{
  "n_layer": 16,
  "d_model": 64,
  "n_head": 2,
  "n_kv_head": 2,
  "head_dim": 32,
  "d_mlp": 256,
  "vocab_size": 512,
  "activation": "tanh_gelu",
  "norm": "layernorm",
  "norm_place": "pre",
  "norm_eps": 1e-06,
  "positions": "learned",
  "qk_norm": false,
  "attn_scale": 0.177,
  "bias": "all",
  "tie_embeddings": true,
  "parallel_block": false,
  "init": "normal",
  "init_std_qkv": 0.0625,
  "init_std_o": 0.0111,
  "init_std_up": 0.0625,
  "init_std_down": 0.0111,
  "optimizer": "soap_variant",
  "lr": 0.00468,
  "beta1": 0.95,
  "beta2": 0.99,
  "weight_decay": 0.083,
  "lr_head": 0.014,
  "grad_clip": 2.0,
  "warmup_steps": 200,
  "schedule": "wsd",
  "decay_fraction": 0.516,
  "decay_shape": "linear",
  "final_lr_fraction": 0.02,
  "batch_tokens": 32768,
  "seq_len": 384,
  "doc_mask": true,
  "train_tokens": 140400000,
  "steps": 4285,
  "dataset": "wikipedia_en"
}
Each number is 128 + 24 x the weight over the matrix's rms, rounded and kept within 0 to 255. Layers, rows and columns count from 0. Numbers have three digits each.

# up: layer 7 MLP up, 256x64, rms 0.184, rows 52-231, columns 32-63
# down: layer 7 MLP down (transposed), 256x64, rms 0.167, rows 52-231, columns 32-63
up52:138141165109117125117133131088082148122106115124113120101103140125131086137138145091143129137136
down52:091107174152146132165151098148181165159134124163081116137181099111102163178139113098144095123159
up53:155135120166127141127121149071135091136134106110159132126161103114140162158152161151134111131117
down53:146154106122104157096135121163115174130117165163092115133140157165164120168133118109152149133139
up54:142117124082187150106136103155101155099094137100135137146122138153199189145082154173078135112156
down54:148108112109125075093139123082166159145091143104089119093128137125155132071111164103139128134114
up55:161145118138159164163137140160136112157127148111154151145127109134154150173173153159143126125130
down55:104108144133153122132115140129157135130107129093164101144113139110108164128139130136129153153125
up56:099149110138144144138146135127152141123164100150127151122128125110074092157136120144126126141114
down56:158121141099142099139124143103136120121138121124164080147146138106063122106152109128142114142149
up57:146122164148113139125149144089143127109137121157121120128115182111161073100133106177126138126140
down57:124144093156146134126106117128125151128105133139127128128149092143152159128129142123137094105093
up58:159121128113131127143069164132139108139134142123138148079154119156150144167134144158095129104150
down58:143136127145147149107122141132113152177088147112135106124148129107100126136125099130116101114144
up59:115104085140130134114107152087077113107170103135146124144145139138149165102102148157099139142141
down59:140169102138109133172144106162122125142186127114101110145119138126116121134179137111102150133154
up60:132123092182093121117132149120141135128131100111146108121156138135175148134156145112136182111115
down60:086157161114171116101188133097149147188153152098146111142130123145174147134120157105131165136115
up61:146121069139085139123136127134115155120132153172123140111097102111143131166130113142142130157086
down61:135110124126165150122134149113111100131141101121084080106163144119106136105170104133135124084124
up62:130159137121122162118148106139186144153123156092094134137150118105132122109148113123152150143076
down62:120142110143116169111159130170109102117120141172066127135134128108132114116097134137135128102175
up63:163172144135181103152119136126124142138149160165123148147168107086138119155133144120158131148165
down63:116161138127148150160118159177162133120141098176130113094091135144213111137104093111123120105087
up64:157137116140126148146126115106119085149153138119115086127158118138127116141115105129130167148110
down64:120129125148128156146136136114146149115078128148136124139157133138111149151153098118121139124151
up65:144141108150066123135144164107076121140147107081136109108111121108147109145140125173155171171154
down65:139151074070108159097124153190134101082116081127127167145123115070121113157174180122120129082158
up66:109155121122117109117117112158106156140123144146124182122105136123140151121154141104157150123096
down66:128111162122124144104123148148153135123114115100126129149128116121103093136134110098105118155137
up67:184128118138116192120084151179097132122108170141107119156157155117115140129098180154152113132104
down67:091088167124114130145144157114113095122125162127132179131150112121128158107143106127169159174154
up68:121096144141109104181107128128133122179096127132083106121114139137113157164124170092127140145107
down68:115151171133143118112158095167128163126155132097151123161123132117102101192119136121147139108149
up69:145097088118128111121067170132162155140153133106168110105164180088158117084147141082153124142166
down69:116141181100136153138136120162135137126122145125122139107134112165100141132101132077196128149150
up70:138168103159112068099089146108108139178150140137080126170160141130150154155160110124120123136144
down70:172083140172157090161141123101175118132137114158179133162086189159130065142132122126169123155145
up71:109117117128139120094167102102139124127140114155088146105121144092164119106163147151112109168105
down71:205150136152099136118116150146136155123144162128147137130158094156130141132093116106131154094130
up72:131109128111166108148123106103136142129109108155150125118113117078112128159182178089137176165116
down72:163099077118157086076127121114147157134123126125121119118146127118135126130136188140147130104113
up73:152112106158143132091132174108124098124167108117140107134136134121137104130153102152121150089145
down73:123117102111138122152150114143091132123115144119122134135116138122162148053082136135110111109084
up74:145102132178178156151154126122120117121140151159170125147118121136098115141123125190124136110118
down74:118129101083094064124158124159127103066141114077124166155114120128128130160109111167107144122108
up75:160121121138116139162149148122139120117141119134151094133175143093137150127136146130121138123118
down75:125128137094106096109131110100119160148109134131147158111105118149144113105111168121122128125103
up76:101111159147062106131113090097141108136094135123134137136165139094104135135127100144118092159089
down76:154164113117091078120151120078136136108093153112115151162143076151093131107105138152126095123115
up77:170127084102156091108127101145144121167111184136112128104142155094162105153140117141115140134138
down77:125090150078116155136102119114107185100179143117141118181143081136103197098130151167159131113107
up78:161143107167107092118163150140129134128114111126155123136126144091101105154129134103150132128167
down78:084126090107125121151113150149134132169144143110134122087125107146139104107141128148112138115117
up79:123104128138092130116120103130131124128111084153081098131126145145106190127165137152091154132168
down79:114107127135100148142127131105158138184173125180153095150127167071082114129129121098177138147155
up80:139130136085114102144133122138141183118134125153144086105152130126149092134148147127131116160089
down80:160122114103098156123092134140055073173163131120087119100126144184095092127114161119145140132170
up81:114124121094134121111170111137124102141132075091084113185102146177104103098122109159140084153099
down81:094133163184131110118093177139129173156136147170168117135093125084176121162124140120101109124164
up82:098176115154138180105110083123127131131140120094116160104159124130115153095158164109143139093116
down82:151172139131121103092121161150117108098159113148184091101117118108117143162166106109119168123107
up83:144112134128073123081124141154083124075140087086101083113115117104121101155099085138127115166125
down83:114111141133141128166135110132147142131096124147159160119092114104111137105149130091103105141125
up84:139153132139127153156113118105148128175151115123163129118130137116121140118173144145128157154117
down84:158160112159171143120122149137150141106113106112144124174133123119112148136079121127143165143110
up85:138194134130120140101119113135129192099142159124107117132100141120104127147144124136112095156125
down85:136105115124141119139132129109146142119125145119132083129110163167147159084137155176110126106130
up86:124129121136121107143128124080133114119131149093069142125089128142143166116130141114121103127113
down86:136108071130106135117127138133054139114081115140159112105140131082066149127126088145109133108099
up87:109098172130117125134129148109147099118142126106130070112189110152151138099129118111173125124134
down87:148092136115102076098104141091119119159140152098116151152093140150119144142087097150113132127102
up88:136161116143127117097136092151160105134111149199110132126179134104158126119168111129133145162130
down88:133121174143125121090165134110154123141133137115111139157109132178146127100136129118089139161119
up89:154181137146131146132138098166129120121117136089147168101153165135171150172163126169132124097130
down89:126126100116154120101102117086133125153122080109112103130156172123146147124134125116103130139149
up90:120135066158155138128112101115115163102124139108159102146148154116119115117147170136140113136121
down90:123148157110083123131133149137132116122111158115153119158090155101140120151125122110107147154107
up91:139104126097109156054121083117132185174101166110136150171171103096112091140116124164147153146100
down91:081095115064143109110121086121104153131103095069132143138153134124141124122101106129156106147097
up92:155150149167131140101182159115169142125123114164138145168144137119117147131163084149154141127179
down92:148095140153106151137104077134124154106060147095150104165157113127126099129129165149111134139131
up93:166088085136137144144104141121125122114095126111121089120133101123138140108138152132139164168156
down93:104123187113125148148140099097128141140110149113131168114111115093138109088154118118130108134118
up94:126119072124088144081101133162125119120125109137047117125128108112126147063144113126088110112127
down94:109105124102118148129163147072132114157134116121145114121136112166132118138092116085085124130106
up95:160126142138129123129123120135140134162166114136153144160111124166096130107104127145173150119117
down95:154124125122137167112206119159156119111158150120123133090154097091138142165138156090155163137112
up96:118119127157170092109137136146145113083107146124101089118146151162150126151147099123131119151163
down96:130168117114112151177103124150123155189146100140131175145107119101109158105127139124137151116124
up97:121130113140117131140136110168107146114124118100099117126133145122128138149142128121148140135126
down97:131143153116158102136160142133150103098100099153146163126119125118117147169136076133158115109130
up98:146202131109137143133144136184150161127164109130148148167156146128140169141113134089146165196169
down98:088112138149144166116126126172095140129147132079151111099145199152175114126122140145162122104103
up99:069181147149115135130147106111110115166128154118119142104155143160108147121141123120117153151073
down99:175118126148141123139138138124149110162106112142132106086125123139117120111100096089167090084130
up100:142150116085108104146134151117154128115132125128148115104124134116131122090143169119182148124134
down100:144117104203115130161138115162155146099115162116130109129131127158121117158152117141134133097153
up101:119190120155115140118171109137149105117143177126087131139150121147164104110157145169143140132169
down101:146123177128146132133118150096145164154133163179120108083091156123116123133137146107115118105156
up102:108130129128104144113135111144133139121162104154090102113098125162111153110175150148115144120106
down102:120109125111158129156148137097167180120136158108124159141146098098166100148127129100127162122116
up103:154120140182120104177130149153103094144095144177093132153128191159157092083112124152157122126147
down103:088168134129117135108143130123144168149104173113119120141131158123119153089138126123108150142158
up104:135155089136127091140172106152105102146155094147122132109164094139131111160172130148123125150110
down104:123123170102153169139087094113129154112120123102095105186144150115170127106091098103124184111124
up105:128147147116100140162103113133140087099140129141158155117119113150168143136135157172144157136097
down105:137140092133134174116133137138097117121105108125183127180101115125115150144145126131108115148189
up106:140079163119121119135106119125143145132124123130142122074119169153100129128093116117125159117120
down106:126128117094147139139108116111106110118150115158108131172123121153138120141132132112147082128123
up107:141117151115130130107082076119130157125114146089123090099187145128134119067117103095113123166119
down107:119124112115135089126114136204087121142116130148086114091094141127138086133101181104123121129129
up108:149120121141101140152217142103157149142072161135096131126121108124127095107129108130163136151139
down108:104165149152145156120096138164130099136093140157157142104133174087134147126133109127120147101098
up109:168144123145137121107139107123154175149132125141115125141147113216152105109108130160169135117116
down109:119121124137122151106134135172137131120093145140146121124129142116081140133135128106140145150169
up110:122112161141137135088131085140140130101139131110104100118139094170150149166105155147097117138110
down110:139123111111136145137103148172034134151125154166141135118146144153109061144127157129156145091136
up111:146108126103085174165106103198101095114093116102169096103144147117107173139131142139163114119108
down111:135123105153172118117154148111154127085165132094110140206102150108129160099141106150132125162131
up112:174129098124106147103104166137143139141080116147135047093154129139104183139147155122175116122127
down112:150122108076133129100132085151119128109139120136186136149093152100090129092156110139113112151119
up113:140170106142107128139128087102119100128116094142093122106131155088104092106158160112110104108143
down113:129140144095088133100114166147147100106119147114127112106157121121105123125128149077102124157108
up114:133136113168098127206134156137081119096106129163126119117089156128098148134165134114106139158141
down114:122132100168154126114169120134121172133118111115139149111153108132149118122114147130143116084113
up115:142133160121087114146147144139125139098148079168138122147130132135122111145123115135109101159165
down115:146143131139142144114127146077112159162148105149141147101139127151121144124139099146125111134131
up116:094101091160082107117131129087131119120156170139139137098123100072119153131196143127130127137147
down116:149135126081113096109141131152150139085098111101127123130131130142140138141135136122116116131088
up117:127124103115131168085133166135156174159138165090115117124180163135144127184129150121147134118108
down117:131130148112125084142161100125140149102116101145114108115081159156151167097144155152116133117101
up118:106117129097128102134114091152111128129128126146141108154130104137145149135119160093124111124133
down118:170109130162119133149127095120148159119083132147147161126136090117124121113130124133138145116109
up119:148139094126128141122109119143118137141120132181152123131126154182109138129153123110144103143145
down119:133099130115168112089099133124176123104121103113120130094108138115109133087092173113114110154111
up120:115127140109140146130128117138135099152161163117134135128187130181176101091146151102166147147153
down120:134120123123095121126104131135124131137105134120165100121114125105146127103137119136118101155092
up121:123108134102096164140100127088141145154143077123139132113108106130133166122157121086152124135120
down121:150143078135134081104138162144133097147106167131153174120157128158126126109111128153105102128145
up122:131155103119087109114144107158111123097103151146131143119155127104113120121141134127146118113130
down122:168105117124131131119133140156158146107137132135075099114109148116080120146110142097163155126091
up123:118148140093143104117133140107132177131155179133164118159164168155152134109126092149127131113135
down123:121091056156135106135145168139128102097136116154102104144128111153136113112140139135126129087120
up124:157164121127105114207128156161133127150131133121141151156127130113125127186140135134142137089170
down124:116143105119141117117148140131139126142108128105104133103136120100124154126148123139137106118102
up125:160150145131125140154188113116145178129142191159146138167113142150164156133107137124135142154177
down125:165138122089101138098147147138137108084102103134139079159135137099155128165139093116136099107116
up126:142131132156128116094120133129116180116130163140116158130153140122149138097166136143139167150118
down126:152084141093131099137121128127101098136145117090132076170172137131125161135130112158091097111127
up127:166091114146156156118161094139128125107105101147134168123122116148133111142150143109127132146089
down127:105116130133095113128090121126144126140140129113087133142106135157133086143095178126095145141110
up128:118153139127100138126117134119079172094140130152126145155118151119169148164145136134114166151119
down128:107161152158095126128117153129124098084140137122104157091122111135120155114130121137118133123120
up129:148129154166138135121121100094118103124158147131180133106099123127161136138120187110134132141107
down129:118136153096112118109107140139167128138139139155143129164112163107126124077078106149146140104113
up130:142150102133130107128102122102099115149135123178132095116157151147112150156112113126185116149120
down130:174139110123117180176127103150106128145114132120114132147110172105170117205117060115113134113136
up131:153101115138186146095122129116134132132145142147138143122124134136122130133160148154134142151082
down131:088106092139121073118124131130120136167122135136158159131135130110162136139123166137157144123123
up132:131151135155097137136113127152148140140155145087096151155155127141157148156129102137156119120152
down132:126109140127119130125157119120135139129115107121162127138114129117138139094143137132106132140135
up133:124109108117109122143141142091130084125129121130110129134164136152110128148167118119121165171080
down133:111129174097086135101184159127143169105130076127156121171103141137107131123149145107162118127165
up134:129109130140124107093110121123114129142164098105089134145156104145151141111118139102148125138148
down134:150105120099120147157141149105111134155127119136130104141146122117126126131137131117128126104120
up135:164158105122156105101144152140162168174133135150129165094126101137165137128185136085165177140141
down135:117094108144127132152146166097095113134154114146169170103108103133111085108139159149107090096121
up136:136145124149114186134113114195149182120087138142093116147121132082145140189123095132123149136092
down136:089176134134111162098102102168095103162124183109092133119152143146124142099137126172070154151140
up137:120163127175127156151134099122104169114078096137108170114154134138136145178074161138161139192128
down137:124138115104130154147122137158081068127130111189139113139138084138128112130132200096134169130134
up138:135131151078129153090100127120134146156116082124097161145092148171082136119126116128175127177096
down138:103076155141122123100127072142111157132132135093184144087128126139142134096103151145108145158104
up139:159173133140112101149104146153137106111150112148147147138158147130126150162143130080128142136129
down139:121114129138153146095126142135131116150129132136136140117122119142131100145157135128139124133099
up140:122134099147119130147096125125128128136100109103109102123143121177181153121100124112175186112105
down140:122156147084153166107131095136107085091149120171082163132111134136078100150119104108155091105150
up141:154131149146162088116113178098171129130178154156104152094136131148129127149196156156122186133140
down141:100107103116120110145117118124109106172144150098150103135105179182105151114137120163101126136115
up142:154156094133112141136127127151162126147105122138064115139092136121147153162142113124154127146109
down142:147192141125146077172140163141168138111177103108085119100133083138137125142137104143127155102138
up143:139115144100108109130133079082137162120144130151166129124088145102133156108130142092166163119103
down143:153153125136150136151138114135136142141120140146097117157141099116128137153101111124108124124141
up144:156137137132104121135088140071156139131135139146109119102123148114146146149143142144108127140132
down144:127107123123156133093205120157101120144141158119129146120136118163113124114126110146122137146098
up145:118081109118114153068167116135116123161123115133072126158149121135210130075131166137113164185129
down145:136123116129179106119072130133128103151099141108173116124120131111111122097120103184141136131166
up146:161095139136104104099124120091130131112144127127151137079092145137110153135136147150121144151098
down146:142128153136154121163129141131155119140104139130120118138116104120085164116134156112142136121144
up147:132129089082105102136130082164109141165083072140135087108105115108168132113123151122139118111135
down147:114177176126166130153138105107105131143137149137155121099145076118127126118141121146122123131115
up148:136146115140096140132107086098146130108173082105140089128128088153144113120134161146155114099102
down148:078116148171141163110150127148124123156111158121152154115137125157091136120138106120139136136148
up149:151125144121105152164127165118118131140156180120112104077131122085198138166140122112158194130116
down149:116123165071105180152100119136095165056072133120119135115150117080129096141071102112172166157086
up150:138107142106126135129103142146153151133121170143126117113132091139182134126141133096130151156082
down150:113138148117120149075167112140149153170129145088111095146134101127121171088138107125104111112157
up151:130098171152106098148170153077138113094131135119153124073187107136114121112167132127130139129126
down151:133082086116119105121045171120137158132141159087112140104142127102143080168148106145134192132112
up152:126125142131181171094141107130139097141092112134141124104135127135086161104131159081121128170164
down152:163111097133083081106162134135111138139166090141120129112120150119147155128127124153155136122116
up153:162117143098063093084124120100128162129083132189137132108130129104128129127120143117180132146119
down153:117129111131144105148125091160159118092115101156090146070159094065097158105140159151156089105141
up154:111172144138149138126106138122155155119110101124096115153139111128152132124152110102158116139114
down154:113104127089135107116148163114158149128126154111166145121136103093157149131119117125069143138120
up155:136162126161110145143127131138135194108094115141120123174153092145154121170129085122107153156118
down155:049117140131144107113116165116129112138120123110126139111110120114106121112114148167128150152139
up156:116112085141104112157103102110138109169074093154119134112139110107162130115145132120129095107110
down156:132134145144132106081153164136104136095149093106107119146142119147087095102119116111157136130151
up157:097111160143109110157143108163124144175075167128113157159144160193135139161174091114112099135119
down157:088117171103071132148153134123115102141109132126120139104138131113138117098132136098149165093107
up158:149140129123146172157106086150110153141103145100084125138134133149154148152088134106119126139138
down158:105114120119118130155138152093147116119124115102126138149144094172137168093123120112114150174114
up159:130135135100124097115152126073165102182125133091135103122115118131113134111183124131110115186136
down159:169122140100081090055111149145130132117114116100092115156114137118142147129132125075128125096127
up160:111121135142115169124180128149109140124113138185164167103119142132128108137149137118118133093115
down160:131126143148157131143131108130142138137139164108123148126133123107118125121120120158140097110094
up161:119146136108158136207133133177138104119074115112147143102197158151158156161137119136146153120152
down161:114149134123153123178116114125146086140119136118156134112108092090117138114130131110118130123109
up162:143139121107122126131133138124147107168124134113094155103096118140153115112145119126150128157110
down162:126118118116135204123132153147158168103113112142105109093116130167129132141134122136103135104117
up163:150134128114146092162139102077121115144114144137155106122127135154111148148125156125111155103110
down163:112136110152139123129113086134103138155130112056135119117136114106144139088114143123139112142107
up164:109117124121104162104101100116155138163106109111098087134064119096122129145089148132109122125092
down164:142122156113111120188161129112115133123155137155111119102154074142123097118126136124106101112131
up165:133150100158186102158134160119138153098114134124108132152134107133151126131116176127123127130109
down165:139143131113110180129112103138097103100111137135113146113124124090130120089141121094139113134157
up166:159113120130117136118122135077192112154150169167131118095169139147139093100132153113153110081114
down166:105161157173077133162115141122143146144152097115125157125128162152143114145130128088085157165127
up167:110169135166137128102079121122110182105103143154124145095143153118141097125143149100149131114158
down167:113205115128113142094109101116143130087128129103135124115110102135117109097136092131138183116118
up168:113116065115114144144122088117125122109146117148157143162121145108121145150124143171146105141119
down168:118132147093164144119096130122137143134084154100123176138173130117156145102151130118118174150146
up169:121114149153146152080106151087151131158093107126148152123069115132133137134147118135135122145162
down169:138119139104131191110115124153084133147133123108124117109100169122156111146136116155108145130141
up170:099139150125095134107166130153116126125097162109093121162098125088116142151140143106131130176113
down170:114102109158085121152114166118125123109171122136121091089116145101158144138102103133129096106097
up171:141132140136120118115108133087151120076108164137119148108150146124144148133131165094124153128117
down171:136147157121164117109115170090168146143142145136162149090122120140158127181147110123122131139086
up172:141093113136111153142151155130155110098109133116121126132144122128114144126141124121102125116146
down172:129148135142123116096114139122113142121130117124094171127156110177098101124144134142135115133110
up173:137100121127109093130070130126101101099160112135110124121093162118150124074115118153098114155129
down173:111117151094155141142139133111134124145109117115171124097134090127124131111123117099115122129131
up174:121127168162180175091119114101088110120128121148135159169177174110117152137158105129119127145189
down174:162153135097162078149147126147105179134124136099139148093109128114150125135158116147108101158100
up175:157114103144145122154113141127170166125182151115133130153172124071158128176140125186110128155172
down175:130137150112174145110113105072072131116088128134114111119122159133131132134106149113161124097144
up176:174141066131109134161139143135183094151144158118128131154173128144121142121166176141164152126096
down176:121125145150149111173096132113165142122076128130148115097135097111136108135131110116135156135145
up177:113097154151120102117093105123133142086137118126110132098137108154114137133114092122123149137120
down177:161141141104110187134165113149130145127107160124136149159130133100156123147154115145135134134114
up178:113110125128174110133134129136195111132139113131099089133180150087128164143149103146108127132100
down178:135111093146121123102116163171110163112148115122125131155132125142106084166099126211145129094146
up179:139119163092127142136083164089116134102109130173092137142125107128160083131149121131130119139128
down179:087150099146140124109139104128130115155154133136128120112137126140103119126142118140139117134101
up180:143119110121107132165103124148150128136097118108089134203136142154153089120117125104118178117105
down180:142140118112110158103127129118122133093149143153128172122161107108088157165110139182171111101128
up181:164131109140116136117079136126124148165078138148169137143098120122143111136111126148098104123133
down181:102137186129104146107129109134115150117186152136118092143122126114101154111112102136129132091113
up182:136124088143069111140130105108121141118151129158112088157139157157101117094120168141125145115187
down182:162121136104150118153106160162130103123142139149113176149100123139135123155133126122097141113125
up183:143154137066127103149106132183126133138137145137112112174146135119167133103122136104169130143096
down183:135112113140083106131192130095134111116152133097094126192142136104114127146148165097129111145124
up184:125131111160117130146168129123139120126081122111115110117157146131156157119163105125127138094149
down184:189133125118119148130097076132116103149141129134140106136092074113095101167085147147147152168107
up185:129160123150119171165133114174125137115158123180109095157114125155130107114154108162153164153138
down185:183092093139118109133111150148181121143145089149150087126163102106103108155150156101125131099120
up186:135132138190162147158117132117163153176163142126134113140120128143129142154173134142121214127143
down186:092162142136160130152127098108093079131147102151117081178129121145140092110152166150134144130151
up187:115084133141119160133141138094120141093153167069161121103133201111140113121114130142110149155138
down187:155150096122066104130174128122130130143138114130105152143112133163123114106162116134144105079132
up188:153143137143103127177182121064211117158114127164156135118116127168128146161116156154148133149137
down188:167128135160135100127142131162052084131137110138166103120120121145090206113133123136098106113121
up189:091128096120148117139127109111120137116121140114105145127134120093176148113149131126098149096136
down189:146116153143142155141138159111122105147150148156099131156111134120077169136119100174140133141138
up190:157132104162135095161149137113117110145089181135135035102092145136111123123144125078150130116074
down190:140116117091126147062069128135069160105219088119071174161177122142157111132143131168080107152115
up191:147141117156134147115107138101132169094094109147090118161140143154156133124106158107134140136138
down191:117102156165154123141167104147111115160154096106143121127149092138126095153118093111116163116148
up192:133137147164136125180164116090183119158139107125132106162156128099137138106142070155143142179117
down192:107091153127123092084055127150107138113139157164094142094116133156148105132122160140110099101128
up193:104151108136158155132131140153123075157131149145120139094132150167091175135214162105154155124107
down193:176133153153121152124145121140128141110164191147156118092143119103113137089128075158151152126130
up194:163171130153138144115155155127163163168139173168155148191154096173155129142160127150148132135168
down194:106130140139134122121111146100133163143156136153168137081122173149136122121165108080132119146159
up195:139147073122155101091074146134129133138134127114129114120163113117182152129171161168142162113149
down195:097112155112088117168117176136159079110101110115093108184111124134162135114111112145174114134140
up196:140160094120100136109148131143183143165116112154118142135126148114107122158162151100118126128190
down196:127127077081166119085110100104110132106126062119138116156132125114142130121135168094138145153144
up197:146142151159167102124110177113129138137117181157116131134141147105153160129101147187110164104149
down197:116146088109115181138124102153139154108149133076101135140125094137109134160121088080125119127134
up198:130148111114142096104117062117093147078142112120148137104128117137158096127111161143161158123129
down198:117149123137103141098130157151126130096108099151120135117117152111128153135096086135087119137138
up199:140109135118111118141133083126126149078145136099137125150163149159156079160144132121148138145091
down199:137131138155144140118150151152144107105139169135119129136155102104123123095173119170130142124112
up200:123087119118097092113168150129139110125112118105132097129091171137148130110117127122106175150122
down200:113157109131108105143145077087079122113135124147131164111140129111155112127157116125096129113139
up201:168102101157112161078103133124147133136136146149088104102165107112138111109113113124158114106112
down201:121125176130111127125132137135152106150123123119146125112126134121124174119156136088124127124135
up202:107109161152124086142159134140164156117126150162136153157110120123138123126148187104099127160137
down202:116138085125139077135143163133175134136148104137093141154131103146136169103162159154104137131139
up203:160146139205154105144187144137102117142104146145126142137147109153155171175166133091118136148130
down203:102162128114171142117097135148161157153170135132088128160110133125106158117113124182139134128154
up204:138149131169112125125131129131133134086130160127101138149134132145131147136158127112152133126130
down204:128138164128148134153130111099123156141124139125128152106122134093107125106086135112123106099155
up205:139121127120121139120129116088127133130133129108076131117105134106146110101118111165090174146139
down205:146126112123145082125088106122144175129105130073127156110129103116101150144117165131155128161123
up206:089092092136143138119120131105130173140120105157139132143113128126126139116132120135180164139118
down206:101170152136155168109124114125138089130111141114133141103121117152099143146156130108100136107118
up207:154108118110161183154110131094158128172132112127105137136108140158127155113169146164131121125138
down207:141180180106111113075121093158108097115143130141142116108181082135154105146145102168097141137124
up208:122124110134067161130113156115153162142134118130118108146157151107097132138147154120106129148125
down208:109125124108158143107113112140139086139132138126176135096112130124090144107156110118112141161143
up209:111129146107115155132123144122074134125109121141114152128140087128119159128144135145148140164129
down209:119102106151148150140161137112106125115138098115107086114113190127151103122154124142095118112142
up210:136167098092132134111082115135137155148189103153128100160163123116135144129124148147155122115124
down210:192113115116124106127106153105101123180145084168128071124113142132171149126124134160081124142156
up211:156109161103148076121078106158130147178135104128122183157171171149135118143147133145100154133114
down211:076101142128122149143161113157175110145148106133170107099134088061091129118149091145168130126176
up212:112122182113145104106175143144140138162131146125136140116153135110138147105110202124154136157118
down212:127168111121144132161158118154131136090127140125126139107120123149134168115107119087154093106120
up213:120064128116118145128107159138128122077158132115153117113129154149128156130099100140112141122150
down213:136144127129111121141147130115150132092133106125131117139133117148140149142133099057115117115135
up214:121131094105131097147101134135143134138141147121116118109154115136130130121105130155124131133137
down214:133132138139174139113158123122134136145090123099096164088133136109136118150097111150108151097126
up215:126193105142140167106115146118127164132130136156113089095145135112115134165097166112186145172135
down215:146138111114119162153118065145128099151098178157127108125196125147131186161132072129082119107150
up216:148112153130143119120107115100145151145145125107148141160171123100157139139148175143124127136126
down216:120139127161126141134114159123115133128157129120153143156107104164131122142097108105098137115107
up217:142130103164143114084136119144138152092117096123109137141123099068172142144141087159144155138123
down217:139150127165127180141097122183180116140111114193117096139163149132107143115136109151132111126147
up218:148137118118110141159078097084111137117132124123098145101123126150106141116134145128114138151120
down218:104116160154104095090126124139136136153106127141162122142102145131103088103142101095115133127139
up219:144113139156165148143142123136114092118097164119094123116151122155129109149152123153134164126105
down219:176136103137099119146144122099130163130152076155115078143108105133145133128111158127097126162122
up220:170133138154117185148125132180133164142121138148166103129138125136130157157139154134085129126173
down220:129109110096133129149123158095127122129165114123148132109130109117118130117126122130152113158114
up221:090091146152095128129138133131155184164154145144097142085107146108115111109193127116148153124169
down221:124165128158132151156102119112126128092093110174154155116153096115143154192074136125100112115137
up222:100119132143140179151115116170110108136121153144116135094129158110106151164125156048138120152121
down222:128113133056102093096128128109120128103145143122105128115155119151160135116146131095116111125157
up223:135130107113113168103149120127074100148097144133121138091111143186133158090114174159086105123113
down223:105080128131146136159150108105153131133156133080139130150112093116102073107136127151155140139111
up224:116122119105111127115110120067098178141121138108147104123141125155120136160118129147130113154097
down224:110153157115147107148126113145138105166140099154125114116089151112181133127137165146116132092163
up225:186144087085119158124163121138152136175132146144151097134132141178162126167145110155107115092118
down225:104165167150101114188097158118086174122139129099172165157111147073127105137112136111162109146149
up226:148125119151136106142120181161163127155145102127132087108141148124093102142116129139136166112120
down226:110141116143121163125131130115119141086122123127109111090155102134155117119129142104110123128139
up227:111098095128142113117098084084121187093139101149148080100117140154156130155118120139101144153087
down227:120139200133134164169152147141115058105102125131125148079120090109111146128083133121175115073137
up228:121151083158137137133160106136160152140127114072127123111101158105109138173148123132175128112149
down228:189120122153142140124121089129143175113122167179165141105109201167158164095121148139115185086197
up229:109150100120100122113126155133142129176085132128125108110117113144175097124132133135136164117119
down229:149078119161134169137122134099131138145130136107121122153143152100106125145144104111120094163176
up230:161148112151098127100101132075110146147129176128114095123145087113173094150111103129085155117112
down230:088098099132142080126148131119083112108143088144109181125102153139104096128148140156143080134091
up231:174162103091105091128100072117102147133125131130117127162149114111130124110091142142135136097119
down231:126124109124109126070136109125158140095126105039116148119120112111096117175145123152112127151133